config = dict(
    n_layer=12,
    d_model=160,
    n_head=5,
    n_kv_head=5,
    head_dim=32,
    d_mlp=640,
    vocab_size=4098,
    activation='gelu',
    norm='layernorm',
    norm_place='pre',
    norm_eps=1e-05,
    positions='alibi',
    qk_norm=False,
    attn_scale=0.177,
    bias='all',
    tie_embeddings=True,
    parallel_block=False,
    init='normal',
    init_std_qkv=0.0395,
    init_std_o=0.00805,
    init_std_up=0.0395,
    init_std_down=0.00805,
    optimizer='soap_variant',
    lr=0.00623,
    lr_mult_o=0.871,
    beta1=0.95,
    beta2=0.95,
    lr_head=0.007,
    grad_clip=1.0,
    warmup_steps=200,
    schedule='wsd',
    decay_fraction=0.584,
    decay_shape='linear',
    final_lr_fraction=0.0,
    batch_tokens=32768,
    seq_len=512,
    doc_mask=True,
    train_tokens=155300000,
    steps=4740,
    dataset='wikipedia_en',
)
Each number is 128 + 24 x the weight over the matrix's rms, rounded and kept within 0 to 255. Layers, rows and columns count from 0.

# layer 8 MLP down (transposed), 640x160, rms 0.151, rows 84-105, columns 0-159
[[102 143 126 103 107 137  91 144 149 122 164 133  91 103 123 113 128 156 137 142 126 143 155 137 113 115  90 153 105 113 145 136 115 144 161  95 163 113  92 111 118  93 113 104 129 102 122 174 123 121 117 148 113 125 155 113 134 145 142 136 139 173 124 130  97 112 103 113 112 138 135 142 138 170 154 140 141 101  88 106 129  92 156 148 118  73 122 139 111 108 123 141 116 143 119 142 126 104 114 131 136 129 144 172  96  94 112 148 133 101 125  99 135 149 137 151  92 151 157 111 128 133 141 113 121 104 110 114 124 114 123 103 116 129 122 126 151 143 146 156 129 124 198 110 120 122 151 130 138 152  91 126 125  89 154 141 149 172 121 138]
 [ 90 149 104 135 123 153 126 141  93 137 153 174 129  99 166 131 165 117 133 117  99  96 110 177 183 107 128  97 129 121 147 123 176 120 135 121  85 117 106 101 161 131 118 146 161 122 142 119 108 159 126 162 181 144  73 129 188 153 135 138 107 135 110 169 162  97 156 115  81 122 165 146 116  96 116  92 163 107 113 130 103 132  41 110 135 125 128 113 114 166 146 121 169 171 184  98 105 110  98 114 131 143 148 157 125 142 131 137 123  86 115 148 119 112 113 123 121 117 125 140 162  99 117  77 132 139 146 138 141 124 114 157  59 128 117 129 135 105 112 118  54 135 145 125 174 105 110 112 131 130 154 100  99 133 141 141 151 153 147 133]
 [118 145 140 117 139 156 120 152 121 107 182 120 105 147 100 133 128 164 128 114 162  92 130 121 104 108 139 125 103 117 127 118 124 100 142  96 127 119 158 131 123 142 156 109 162 175 103 156 144 144 127 143 128 124 126 116  84 135 142 134  97 136 120 145 124 160 157 134 147 133 169 123 169 109 145 115 119 165 121 150 117 152 106 100 129  96 139 118 130 142 131 134 136 134 121 130  87 133 154 122 155 102 153 100 153 113 131 134 129 157 109 146 160 102 152 174 167 137 148 122 135 130  97 155  98  76 146  56 137 118 134 114 157 119 152 136 108 122 113 115 152 118 145 113 108 155 150 149  83 148 108 107 144 138 131 114 159  95 101 112]
 [119 134 179 128 139 126 179 154 142 132  93 105 168 104 159 157 167 108 122 137 171  90 148 102 137 117 101 140 133 147 135 150 123 114 124 109 117 119 134 178 140 113  89 119  90 127 102 153 140 121 130 120 139 106 125 131 153  95  91 118 141 126 113 154 132 106 124 131 133 115 134 133 161 101 117  84 160 151 135  86 100 129 124 112 116 142 172 153 113 108  89 129 137  97  99 133 131 112 148 124  94 122  88 119 147 122 124 131 139 132 148  90 147 128 116  81  92 110 136 147 132 132 142 120 105 157 156 110 109 134 125 109 131 122  93 103 127  95 167 137 124 148 102 108 106 136 132 120 144 146 136 149 167 136 104 114 123 191 157 139]
 [ 83  96 142 134 150 155 132 165 131 124  91 106 115 157  75 156 140 166 144  92 131 147 110 102 137 107 104 146 177 177 140 139 141 132  96 120 135 144 123 154 160 110 152 120 140 136 115 107 147 100 143  81 137 149 146 140  90 169 128  96 113 124 162 101 154 148 114 156 104 167 125 179  95  96 120 115 163  63 115 145 124  91 175 122 161  90 113 165 114 138 127 183 131 166  77 105 100  97 137 167 136 165 148 127 107 102 117 127  94 120 148 143 147  87  96 119 110  73 113 144 179 102  92 158 153 113 106 177 102 224 139 176 137  99 114 112 101 105 125 109 120 117  73 141 113 115 144 115  99 124 127 151 173 170  94 108 128  75 128 107]
 [114 111 169 165 104  75 135  89 143 144 137  93 162 141  93  90 163 152 116 114 107 124 147 144 135 122 143  79 144 134 130 109  99 122 160 151  85 132 141 164  75  84 129 121 129 103 152  98  95 143 170 132 111 173 148 117 148 165 147  94 122 145 119 118 108 146  90 104 113 132 111 138 160 137  79  90 114 180 118 144  92 110 116  69 130 129 115 102  88 129 148 102 118 140 182 151 163 119 104  88 129 156 134 105 127 154  93 158 144 154 139 134 141  52 124 137 111 164  86 113 107  92 120 185 138 124 132 160 117 109 115 175 161 129 126 148 115 136 141 107 122 122 114  94 135 115  98 161  94  87 150 138  91 136 139 139 123 135 121 132]
 [123 136 159 145 115 167 125 139 120 109 153 158 109 137 122 127 169 112 114 114 154 107 117 107 171 158 120 119 109 132 118  78 136 110 142 110 141 163 145 152 141 100 125 134 158 151 118  91 130 149 144 141  84 107 129 153 126 122  71 102 118 126 160  92  70 144 200 138 138 108 132 114 137 118 124 132 136 127 120 106 101 151 151 122 158 115 118 184 105 130 124  91 110 156 128 141 101 144 138 110  96  93 115 151 153 102 118  70 118 157 137 152 110 133 121 133 125 141 152 141 113 135 174 148  93 146 128 141 130 120 119 141 193  98 140  93 135 109 102 112 132 129  75 104 120  88 148 113 147 167 152 146 152 121 105 168 134 185 141 127]
 [160 120 120 117 102 149 104 119 178  98 147 168 149 171 143 125 154 135 117 130 104 135 115 159  70  96  94 120 103 159  95  94 133  94 132 143 101 129 122 128 133 154  99 141 108 114  65 153 148 128 146 116 115 143 156  78 123 104 149 142 154 108 136 145 178 134 172 164 104  94 106 145 151  77 122  90 135 110 170 142 163 116 152 134 174 114 103 141 154 129 144  97 134 136 191 118 126 125 165 120  97  69 107 130 103 125 126 138 129 207 149 134 149  89 142 150 145 110 134 132 135 107 123 129 150 125 131 110 104 136 214  48 132 112 110 157 126 156 151 111 147 150  92 141 131 113 127  90 154 155 158 146  99 146 117 112 150  94 104 125]
 [139 160  99 116 153 172 136 158 162 150 161 115 126 120 115 101 118 108  82 117 110  97 110 109 129 142 109 161 188 142 115 154 129 132  91  71 148 190  79  83  90  94 140 163 140 138 164 169 143 131 125 131  85 138 119 117 100 138 113 120 140  97 138 149 148 134 110 143 154 153 106  83 112 124 139 159 135 121  91 109 116 119 141 100  72  94 142 156 128 162 104 144 118 134  94 143  96 146 145 185 153 135 125 130 106 128 135 134 145  97 152 122 109 126 164 127 167 141  94 109 100 131 109 143 133 128 113 177 170 141 145 123 127  70 132 174 144 137 165 135 164 146 155 126 144 152 165 137 115 139 111  75 159 130 128 134  80 155 147  95]
 [125 122 149 132 102  94 136 136 112 105 135  99 105 133 144 117 134 137 113 135 157 130 130 128 102  93  65 129 128  92 130  81 132 151 129 130 127 124 149 157 137 112  84  97  93 141 125 125 137 104 141 120 144 105 158 140 172 134 117 129 107 102 162 119 123 110 103 118  97 145 102 100 115 127 132 166 109  99 134  94  88 130 119 125 101 125  86 133 124 128 130 160 136 135 167 133 147 101 102 146  81 132 105 164 107 159 162 154 116 132 141 129 100 144 149 101 110 124  89 110 104 115 147 113  90 161 138 162 127 151 136 136 105 139 120 161 141  96 128 139 115 113 111 140 139 122 130  91 108 123  89 143 112 131  91 140 121 131 165 150]
 [165 119 120 125  95 169 131 145 192 142 158 110 141 155 112 133 146 106 141 156 102 153 146 112 131 144 150 145 141  92 132 128 143 173  75 162 118 133 114 116 109 167 131 162 121 143 121  88 144 144 102 144 136 145 101 164  95 166 124 109 157 167 101 128 110 130 144 129 157 138  87 132 110 122 141 147 120 116 135 123 139 120 159 122 174 100 144 151 121 154 168 136  92 141 172 121  87 140 135 112  93 159 174 162 120 130 125 114 104 101  96 143 111  91 122 124 107 145 125 153 150 107 148  76 117 155 121 142 127  84  96 162 128 128 124 117  98 142 148 101 131 142 151 109 125 141  82  89 138 101 124 121 134 143 143 156 130 130 120  99]
 [135 115 104 107 132 101 156 102 128 192 148 134 150  75 105  95 163 110 110 146 130 129 172 167 150 100 132 105 141 133  83  77 148 125 103 119 118 120  82 181 150 145 166 102 151 163 154 129 117  96 134 149 123 116 128  91 125 193 126 116 133 155 121 122 121 115 130 108 146 118 115 127 123 100 112 151 120 139 158 158 134 193 109  82  83 133 173  95 116  87 106 129 128 112 157 106 173 107  80  98 142 116 128  76 140 153 192 186 140 140 107  96 132 115 129 111 166  73  85 106 120 131 185 131 158 118 149 131 108 130 101 139 155 160 149 139 133 101 126 172 120  93 157 161 167  86 108 149 134 135  92 122 117 120 123 115 144 149 148 147]
 [176 112 163 145 133 152 187 163 127 121 145 122 159 120 121 103 122 129 139 157 194 149 100 148 156 143 171  92 125 121 109 106 118 108 144  92 137 124 115 108 118  96 132 122 106 131 111 127 133 115 132 165 104  99  90 126 153 131  92 133 127 110 124 160 171 128 161  99 128 111 133 134 121 116 112 169 129 116 113 168 131 138 143 107 164 104 151 120 134 138 155 115 132 104 147 119 143 117 142 171  88  97  93 158 114 116 118  99 162 146 162 112 147 108 110 112 180 128 113 140 143 141 149 116 129 108 121 134 111  97 164 136 157 134 127 132 155 112 115 133 177 162 162 117  96 119 102 112 149 142 105 137 130 142 120 171 166 127 112 128]
 [101 146 143 150 150 126 112 113 131 142 122 123 107 152 109 133 152 128 135 131  95 111 117 138 138 145  96 159 128  83 115 104  83 122 144  70 125 169 134  95 101 117 184 139 134 168 145 139 181  83 143 121 126 109 120  95 128 172 118 120 103 102 184 111 143 121 121 155  85 177 180 152 180 131 154 108 141  78 129 143 129 133 146 114 134 101 133 148 118 118 107 143 141  74 155  98 118 120 116 140 114 101 156 115 112 124 120 153 128 123 158 104 139 152 131 164 141 113 156 173 151 103 123 122 122 129 113 130  83 123 111 147 145 172 120 163 118 141 136 121 140 158 148  70 102 143 149 159 121 147 159  95 141 157 122 145 126 128 115 132]
 [114 127 115 135 138  98 158  77 110 135 129  49 127 132 136  88 130 137 112  99 118 115 156 138 162 108 127 114 120 121 105 132 115  71 171 141 141 132 148 134 138 125 150 136 134 131  75 107 151 113 144 109 155 121 138 189 159 135 112 105 105  65 148 122 121 118 151 130 151 139 128 148 142 100 117 109 142 127 118 138 121 119 125 155  86 133 122 139 118 135  99 124 113 115 186 141 122 128 115 101 123 126 134  98 153 149 134 140 161 114 143 132 139 109 113 118  77 102 142 108 154 122 141 131 100  83 133 127 169 156 125 161 138 139 115 169 182 108 153 132 121 152  85 136 151 120 131 150 136 125 119 127 197  84 152 144 143 118 159 149]
 [156 152  95 135 132 124 123 128 128 104 102 109 130 127 104 154 141 163 136 145 119 128 141 133 127 132 143 160  98  96 165 132 138 121  56 111 133 112 110 133 120 146 166 158 129 171 117 155  97 126 129 118 139 118 119 143 119 125 157 144 123 149 132 132 118 139  91 139 112 124 130 107 165 124 120 137 144  84 146 137 111 159 112 134 116 139 115 122 151 111 106 118 141 122 129 134 150 122 112 131 145 140 103  99 124 112 161 152 127 119 101  97 123 133 134 126 130 115 144 146 153 176 108 145 128 130 105 121  93 141 156 149 136  98 110 120 111 126 142 155 155  94  96 153 116 146 169 169 131 161 129 127 101 112 143 168 135 131 124 123]
 [125 168 145 159  97  79 131 115 121 111 125 120 115 125 107 133 161 178 126 131 103  89 130 146  91 104 149 140 139 155 126 163 181 152 123 133 139  96 147 119  85 140 156 149  54 127 108 160 114 124 147 153 119 111  92 156 127 147 112 120 126 137 133 111 152 143 129 143 118 131  60 120 123 142 128 132 102 137 146  88 192 119 100 148 112 140 129  94 141 139 103  89 107 154 150 103 160 130  90 125 150 104 144 132 161 133 156 127 124 156 113  97 181  72 120 139 136 150 157 107 126 106 192 129 103 166 162  96 105 125 178 130 135 196 151 135  92  99 104 129 104 139 131 147 126 132  83  97  98 134 118 141 165 138 156 131 145 137 105 106]
 [114 118 153 128 175 131 131 171 129 156 147 111 127 155 154 103 101 147 121 116 122  98 110 122 124  94 191 124 140 112 101  91 139 147 132 134 133 165 144 138 147 122 131 115 137 100 131 110 160 118 147 163 120 124 161 131  59 141 136 148 123 164 149  73 123 148 131  85 146 125 107 118 120  86 123 127 152 109 152 131 152 109 128 110 154 159 138 112 101  90 100 118 130  93 120 117 127 136 140 132 110  98 101 143 163 116 121 122 117 160 150 183 149  98 134 161 113 138 131 105 171 138 125 138 104 167 117 179 129 137 133 152  97 136 150 121  87 129 145  89 139 140 114 115 106 147 137 145 137 144 118 162 153 107 114 134 142 100 117 129]
 [ 78 111 144 145 144  91 141 127 112 148 113 139 154 124 101 115 152 149 105 158 135 174  99 147 143 135 134 147  88 130 149  69 151 174 115 122 140 125 136 145 108 158 148 106  72 117 123  99 115  91  87 106 152 145 138 113 122 167  89 109 164 101 159 120 153 121 112 125 105 196 143 160  84 142 183 109 144 128 100 163 161 112  91 165 149 153 107 119 158 144 121 150 200 178 119 116 108 110 125 154 110 145 133 128 109 127 120 128 136 103  83 149 116 155  56 108  89 114 133 124 145 162 131 122 140 129 167 132 130 133 140 103 127 150 131  95  97 107  95 129 145  94 127 175 102 160 184 132 120 149 131 117 129 140 115 158 166 129 100 112]
 [110 134 123 170 123 116 124 145 147 142 144 164 104 140 109 176 170 122 157 153 104 110  86 156  97 145 129 109 164 130 103  93 142 124 112 177 115 119 135 108 104 120 133 109 114 111 150  99 122 183 123 110 134 142 156 144 118 146 145 157  79 148 106 136 190  91 142 146 139 159 124 132 140 152 148 157 139 149 160 162  96 182 112 121 132 129 130 131 134 116  98 129 147 143 142 153 149  83  98 135 138 171  67 100 172 132 104 102 114 136  90 134 141 139 109 131 165 128 143 167 121 108 104  82 125 182 139 134 120 135  91 127 118 128  62 115 118 160 118 121 155 131 118 105  71 133 112  95 146 102 145  63 149 134 105 132 168 131 119 144]
 [117 135 144 151 100 132 123 103 109 103 151 137 112 156 104 115 139 140 138 128 131 145 136 142 147 146 156 133  98 174  95 102 129 126 102 127 135 123 134 118 161 125  98 116 125 144 125 127 128 114 112 102 110 103 139 164 135 108 112 163 108 132 109  86 104 102 125 122 137 126 122 124  99 137 125 135 179 109 121 131 137 103 113  83 107 137 108 121 153 132 139 142 121 118 130 158 153 119 133 125 126 159 131 160 144 141  74 111 120 135 132 136 131 127 172 109 163 130 141 122 151 158 154 151 107  93 160 155 119 152 179 137 160 140 110 105 134 104 116 116 126 138 114 116 132 152 179 125 107 151 111 110 115 129 160  98 168 177 126 119]
 [117 125 127 133 147 109  96 114 123 108 105 147 123 144 144 142 147 121 146  83 117 121 121 125 108 143 176  98 172 120 126 132 133 160 146 104 131 146 128 132 146 102 142  68 104 146 147 108 119  98 144 123 123 137 108 104 108 111  59 171 119 150 126 136 106 122  97  99 153 121 110 101 130  94 139 108 139 167 161 151 157  88 154 145 156 124 177 117 178 123 118 117 162 152 183  99 106 122 129 143 119 136 129 122 166 112 126 142 118 143 117 109 139  81 145 118 123  95 157 135 102 149 148 148 106 104 122 127 113 172  90 140  84 108 137 139 130  95 137 139 124 123 145 153 131 130 134 119 136 102  75 141 136 124  75 109 143 131 137 134]]
# layer 8 MLP up, 640x160, rms 0.136, rows 85-105, columns 0-159
[[127 115  77  87 148 119  83 116 135 143 139 112 145 132 134  93 136 105 170 133  96 117 125 138 105 112 180 105 111 118 117 151 105 124 110 144 106 118 137 111  93  93 152 149 151 117 130  82 143 155 121 107 161 132  82 109 129 131 121 175 175 140 116  78 128 130 143 131 123  85 120 134 100 155 112  96 101  88  98  84 107  99 127 167 181 157 114 103 112 156  92 155 155 155 140  81 179 133 110 114 132  93  88  82  87 110 122 156 117 133 155 112 165 148 156 163 167 154 104 139 123 129 129 147 137 144 107 123 126 148 141 117 145  96 135 115 131 156 108 116 122 138 102 156 135 138 162  72 162 108 115 178 106 123 137 130 142 126 135 107]
 [151 130 112 111 129 120 143 148 158 137 102 140 140 110 151  96 128  71 160 170 141 163 121 132 108 136 113 117 110 145 119 159 144 170  89 139 139 139 131 135 146 118 127 170 156 125  98 153 145 149 142 120  87 142 157 141 142 110  85 124 138 125 144 112 120  78 133  98 154 125 146  99 111 133 144  99 140 125 168 101 167 108 160 118 115 127 153 102 107 119 111 139 159 125 115 135 123 128  78 128  82 132 119 152 106 140 137 128 137 125 157 137 137 149 141  96 105  82  91 110 103 119 153  98 130 114 110 151 116 107 126  92  80 131 156 123 183 125 177 135 126 179 118 173 143 111 122 102 164 105 137 113 122 150 140 113 125 155 135 137]
 [124 109 143  96 102 140 114 148 144 140 135 133 123 108 111 133 111 101 113 153  92 117 140 163 130 144 119 125 110 136 140  91 131 166 118 152 117 146  84  96 114 114 127 142 142  85 102  93 142 166 115 132 154 172 132 112 146 148 120 117 119 131 137 108 134  88  97 105 130  89 105 136 100 103 147 101 115 132 169 136 102  92 156 147 150 131 123 153 144 152 163 149 152 113 127 141 149  97 104 112 156 122 111 134 125 129 157 138 172 100 127 116 105 147 116 103 150 134 118  88 148 143 105 160 148 122 140  97 160 128 156 127 113 123 135 173 118 156 126 117 164 104 106 107  85  75 151 135 186  93 138 104 144 150 115 131 159 135 142 122]
 [135 152 113 121 143 138 113 102  95 141 106 130 129 111 122 108 156 140 160 102 157  94 152 159 144 107 133 110 138 163 126 105 109 160 148  91 114  94 146 147 109 148 132 129  82 117 100 163  89 142 194 128 110 156 113 130  91 195 160 135 125 140 108  94 164 149 123  89 129 145 112 104 110  97  97 152 129 101 112 176 166 155 137 151 147 115 132 119 152 122 117 137 121 143 117  69 100  77 102 128 117 138 205 116  93 105 143 118 153 112  95 153 138  88  92 104  91 126 152  87 167 138 113 103 133 103 151 153 130 184 158 191 147 128 122 106 142 127 153  97 133 125 140  87 127 145 140 133 148 110 121  98 112 137 105 129 120 133 121 138]
 [109 120 169 120 140 125  81 123 121 157 140 110 146 110 138 122 148 120 196 102 117 148  71 128 117 123 142 132  88 164 149 132 113  96  92 137 125 130 121 102 178 106 146 113 121 148 104 137 152  96 128  99 117  88  98 107 101 166  85 111 114 144 114 126 152 102 125 126 124 116 204  75 127 111  95 167 125 104 131 121 155 144 157 131  84 141 128 107 152 162 159 105 115 115 112  86 155 134 128 122 100 120 117 120 135 139 121 104 115 135 128 106 152 140 145 115 113 151 167 125  63 166 103 151 105 147 182 125 153 143 142 134 128 133 119 157 108 111 102 128 167 146 128 135 125 132 113  76 160 136 110 121 108 106 150  82  91 147 138 154]
 [116  90 153  82 109 140 122  84 113 136 113 136 136 124 157 120  98 149 144 126 121 111 161 140 125 169 109 125 153 117 142 150 135 121 130 160 126 141 165  96 151 127 113 123 123 132 137 148  59 113  85 149 126 130 139 112 135 123  89 156 115 152 151 141 123 176 129 137 139 126 107  98 113 138 124 139 138 152 123 128 142 164  86 125 118 184 157 163  98  81 141 129 115  77 153 122 146 138 127  55 139 130  95 185 166 139 132 153 138 158 113 130 115 104 123 114 147 100 119  93 171 141 123 148  64 129 161 133  95 135 131  98 146 157 135 124 155 163 138 135 125 129 122 134 151 147 133 130 121 150  92 122  76 115 146  90 121 114 119 109]
 [158 130 135 146 147 171  97 101 135 167 115 141 187 142 129 125  82 102 163 107 156 126 163 110 170 155 100 113 116 118  75 126 104 151 120 152 172 124 134 152 129 167 101 133 125  99 146 138 166 135 115 128 113 113 122 127 117 144 143 155  76 154  98 146 156 128  98 131 154 172 109 132 150 116 158 103 139 144 169 133 107 162 113 135 129  97 154 106 112 117 158 121 104 129 139 118 101 112 169 108  99  95 130 148 101 134 145 146  99 147  89 131 128 166 117 132  92 117 149 126 115 102 168 103  46 151 144 136 176 151 160  94 146 112 138 121 115 146 153 139 170 114 134 178  94 133 147 112 135 155 102 115  97 153  89  79 145 107  91 140]
 [117 132 127 188  87 108 120 137 147 112  99 174 106  82  96 126 130 135 108 138 118 126 112 125 103 156 131 169 144 159 100 124 130 154 116  82 103  96 138  87 135 137 145  92 134 152 145 121 143 126 144  92 126 105 138  80 177 179 132 102 138 103 106 178 131 152 146 107 154 143 103 163  82  96 152 111  73 110  96 129 169  90 125 136 120 144  99 137 129 128 143 124 108 159 123 109 152 144 145 120 142 160 119 119 118 151 121 134 108 100 164 116 137 175 108 147 145  94 166  91  94 146 133 138 145 163  92 139 141 158 135 149 100 184 125 124  95 134 126 132 126 150 104  97 127 147  98 111 153 119 136 112 104 118  94 110  83 108 122 140]
 [ 93 152 166 100 151 131 116 112 117 118 107  91 125 127 133  76 128 116  95 126 149 140 149 127 112 124 128 157 150 123 119 134 101 167 112 123 121  98 135 136 130 144 122 117 119 123 166 119 122 104 128 117 125 124 153 196 182 110 161 138 144 125 168 110  94  97 100 140 107 150 107  83 125 124 160 177 127 103 134 120  83 115 136 112 148 141 109 125 130 111 120 133 115 142 152 131 171 114 139 148 126 111 155 131 139 157 177 160 143 127 162 144 120 129 130  99 140 138 101 121 164 114 118 123 111 132 135 131 114 128 150 122 136 108 159 173 145 104 133 153 115 116 104 159 126 170 157  99  91 113 138 144 152 127  91 134 106 113 129 156]
 [139  95 153 114 126 140 154 118 144 106  98  96 129 163 117 113 135 111  85 134 122  93 139 120 138 124 141 106 121 157 103 121 135 153 174 163 119 120  81 129 163 136  99 164 147 123 134 123 147 115 142 104 157 145 159 112 104 175 154 135 153 157 101 141 169 138  97 116 140 131 131 149 118 122  85 130 127 153 130 113 114 166 152 123 160 160 118 121 142 117 109 137 152 156 130 161 158 124 160 129 115 149 106 135 124 127 121 122 137 131 125  93 149 150 143 146 107 143 121 177 123 142 134 146 116  52 113 128 112 122 108 187 147 107 150 127 111 135 121 114 102 115 126  90  97 138  75 152 117 143 122 117  91  82 136 157 124 108 115 114]
 [ 70 113 134 126 147 137  95 156 105 111 145 107 118 136  54 151  96  66  93 106 129 131 157 141  95 117 117 166 138 108 134 156 153  97 146 104 112 184 138 126  73 137  98 108 195 115  80 143 119 104 121 114 156  81 127 117 143 153 125 128  71 156  87 135 124 145 129 101 151 155 104 150 121 122 152 150 194 103 135 129 148 150 127  85 117 107 142 156 137  79  84 145 139 109  97 127 120 147 167 111  97 166 127 201 149 163 112 107 126  89 125 159 131 152 158 130 142 144 148 130 142 146 139 143 152 134 161 127 150 170  61 120 144 132 121 140 133 143 105 115 169 139 110  87 113 108 135  89  82 129 130 151 149 127 150 154 106  76 167 151]
 [108 132 165 102 129 113 141 179 159 145 146 151 155 115 110 189 103 187 166 124 118 147 129 161 111 115 139 131 156 123 122  90  96 144 117 115 104 137 168 141 137 119 127 135 139 120  97 137 108 110 138 134  99 161 147 134  86 111  95 139 131 115 149  97 148 136 118 102 136 109  97 107 135 129 143 144 101 130 100 166 124 144 135 104 152  92  98 142 149 111 139 150 148 127 114 150 159 116 137 112  88 121 156 133 127 140 101 107  83 139 123 126  97 112 119 137 117 114 142 129 154 125 109 104 102 133 127 159 130 142 114 122 153 179 149 120 120 119 129  94 156 176 189 137 145 138 145  96 136 197 100  96 132 135 140 135 141 147 106 116]
 [ 73 110 124 152 117 137 108 140 143 159 133 126 101 123 174 174 117 122 127 125 131 128 156 104 145 113 136 163 104 146 137 113  67 142 155 127 103 150 101 136 115 142 169 130 113 130 146 129 129 156  91 152 138  94 122 113 152 119 130 146 106 149 125  76 109 126 146 132 123 142 103  98  88 153 140  94 140 135 136  93 114 148 103 101 124 181 109 122 105 128  99 129 127 127 118 146 116 120 142 143 134 143 143 142 128 178 143 164 139 157 146 145 170 122  69 146 136 110 107 136 164 108 137 134 167 111 134 142 100 138 104 126 127 182 131 159 106 145 104  96 101 135 119 104 110 142  89  97 149 113 154 141 145 152 118 130 103 148 163 121]
 [124 130 145  60 120 118  91  99 153 141 108 134 111 155 119 125 120 133 128 104 144 107 115 130 111 149 156 157 144 122 140 140  99 163 108 106 131 148 109 108 143 114  91 162 144 140 139 142 167 126  92  93 104 128 134 136 124 124 166 114 153 145 108 142 124 140 116 125 133 143 137 137 153 132 136 119 117 143 131 128 129 126 112 154 147 120 149 108 108 161 144 141  87 133 103 144 159  93 153 156 121 124 131 140 112 161 114 126 114 136 118  40 120 169 115 116 158 133 140 133  93 160 125 148 108 170 119 163 136 124 124  73 102 119 174 114 129 144 118 109 132 132 135 122 109 115 128 134 100 130 175 112 132 118 104  71 107 108 115 125]
 [111 130  89 127 144 164 120 112 151 106 156 121 157  97 109 131 118  73 111 112 135 133 146 106 122 130 170 138 186 158 148 110 146 117 171 142 137 102 144 105 116 164  91  95 114 108 127  92 153 111 162 175 135 131 142 105 142 132 121 125 129 118 109 158 132 130 176 127 141  61 134 142 117 139 119 153 131 154 136 109 130  96 150 145 119 125 151 122  93 154 101 157 133 120 136  96 119 130 142 148 107 109 129 169 168 142  97 135 126 101 145 107 142 123 137 125 156 106  94 129 136 132 138 128 120 120 125 114 168 100 132 125  91 154 104 126 112 145 113  80 118 182 134 146 127  90  82 122 103 122 162 150 143 116 103 139 135 141 103 138]
 [101 148 139 147  90 137 110 154 126 131 157 164 151 135 103  94 166 115 131 123 115 153  97 172 102 166 142 148  91 172 124 125 136 126 158 186 106 112 115 142  87 150 125 136 124 117 163 135 156 135 152 118 144 151 112 143 105  98 153 142 122 137 134 146 175  80 111  98 112 152 133 145 112 128 140 117 118 139 124 151 163 153 109 180 137 106 188  89 112 151 155  85 144 118 155 112 105 114 107  99 142  87 116  76 109 116 122 131 117 133 120 162  84 174 124 106 171 115 153 160 147 131 120 137 132  95 102  98  86 170 137 102 168 120 132 182 131  99 166  67 159 157 126 117 111 136 114 147  99 131 150 150  96 104 107 124 148 117 146  98]
 [118  90 105 133 101 107 138 149 107 120 125 119 140 163  95 151 141 145 104  97 109 120 121  82  73 102 108 108 142 107 128 127 124 127 149 133 133 132  90 146 121 151 113 105 162 113 144 136 155 132 152 112 132 147 151 109 106 128 165 121 122 158 134 129 108 133 121  85 150 141 145 129  84 133 152 166  86 162 186 106 158 146 109  97 149 128 125 118 131 120 107 154 128  90 136 109 164 104 115 125 106 103 101 128 141 136 172 130 128 166 190 156 125 129 145 157 121  98 140 111 120 136 144 128 118 116  97  94 141 170 132  95 147 130 139 144  56 150 142 148 125 104 121 158 135 144 116 149 172 133 145 118 167 158 139 141 119 142 126 144]
 [151 131 149 115 134 193 170 104 138 170 146 181 163 150 106 150 133  70 112 104 158  93 136  78 118  94 148 114 138 107 151 110 101 122 129 136  85 136  83 120 106 120 147 113 131 135 142 108 167 162 165 118 105 134 106 137 125  88 132 131 139  96 104 154 129 147 159 168 125 123  91  96 124 148 112 142 140  94 136  89 112  58 125 152 132 146 138 149 109 128 113 132 122  96 135 120  95 145 113 135 129 190 125 130 145 174 159 102 145  99 121  73 125 116 159 129 113 112 139 110 120 118  95 113 114 102 153 134 116 164 153 159 101 132 142 154 144 139 164  92 133 151 168 119 147 143 138 121 164 135 141 101 135 116 109 143  49 106 135  94]
 [104 131 119  94 153 100 100 131 105 117 133 109 125  82 121 104 134 161 144  78 102  93 197 106 154 140 167 127  94 130 104 178 144 107  94 117 116 170 113 130 120 137 117 138 131 138 144 107 147 155 106 142 138 143 139 131 133 170  81 100 126 164 152 120 118 132  95 115 120 101 127 137 116 110 129 130 126 137 112 160 126 127 148 134 104 159 103 149  98 112  81  86 109 155 161  88 111 126 115 118 152 116 149 118 119 148  95 109 119 146 121  86 118 126 111  99 161  74 121 153 104 159 123 151 108 115 145 138 110 158 161  83 151 132 115 147 154 124 101 130 133 133  99 122 171  79 142 172 111 153 158 186 149 153 141 159 126 113 118 154]
 [133 109  69 124 101 125 136 114 146 117 111 108 125 102 150  94 124 131 134 144 161 149 122 144 120  96 129 117 162 156 143 141 103 160 132  94 143 121 101 119 110 144 138  84 133 146 110 133 175 132 106 125 140 179 118 129 128 143 152 108 142 139 149 133 153 138 122 114 130 126 175 107 134 142 154 149 143 156 147 148 115 148 136 124 110 108 139 151  85 146 110 122 104 165  84 110 115 109 150 179 132  82 168  91 112 103 180 166 137 114 138 128  94 115 110 143 116 132 104 152 121 115 124 129 115 120 111 143 138 110 139 107 133 110 124 118 105 131 124 105 106 142 134  81  97 110 120 125 132 143 150 107 183 152 141 147 112  89 142 143]
 [103 119  88 143 104 124  98 159 123 168 121 201 141  79 134 129 109 107 132 134  85 118 125  96 153  86 139 129 149 132 132 159 101 140 146 111 131 124 104 133 144 128 119 117  98 166 132 116 143 114 104 141 165 134 119  72 109 106 132 154 124 132 156 110 180 162 143 116 163 110 135 138 109 119 125 140 113 115 181 133 155  97 120 152 178  52 102 139 157 118 154 150 142 129 145 108  95 145 128 165 168 144 140 134 125 136 115 140 129 111 180 126 137 130 148 135 122 194 147 122 110 148 144  97 113 127 123 158 150 119  85 130 137 110  92 137 107 154 134 120 137  70 117 149 133 102 129 102 119 134 121 182 132 134 124 178 100 144 142 125]]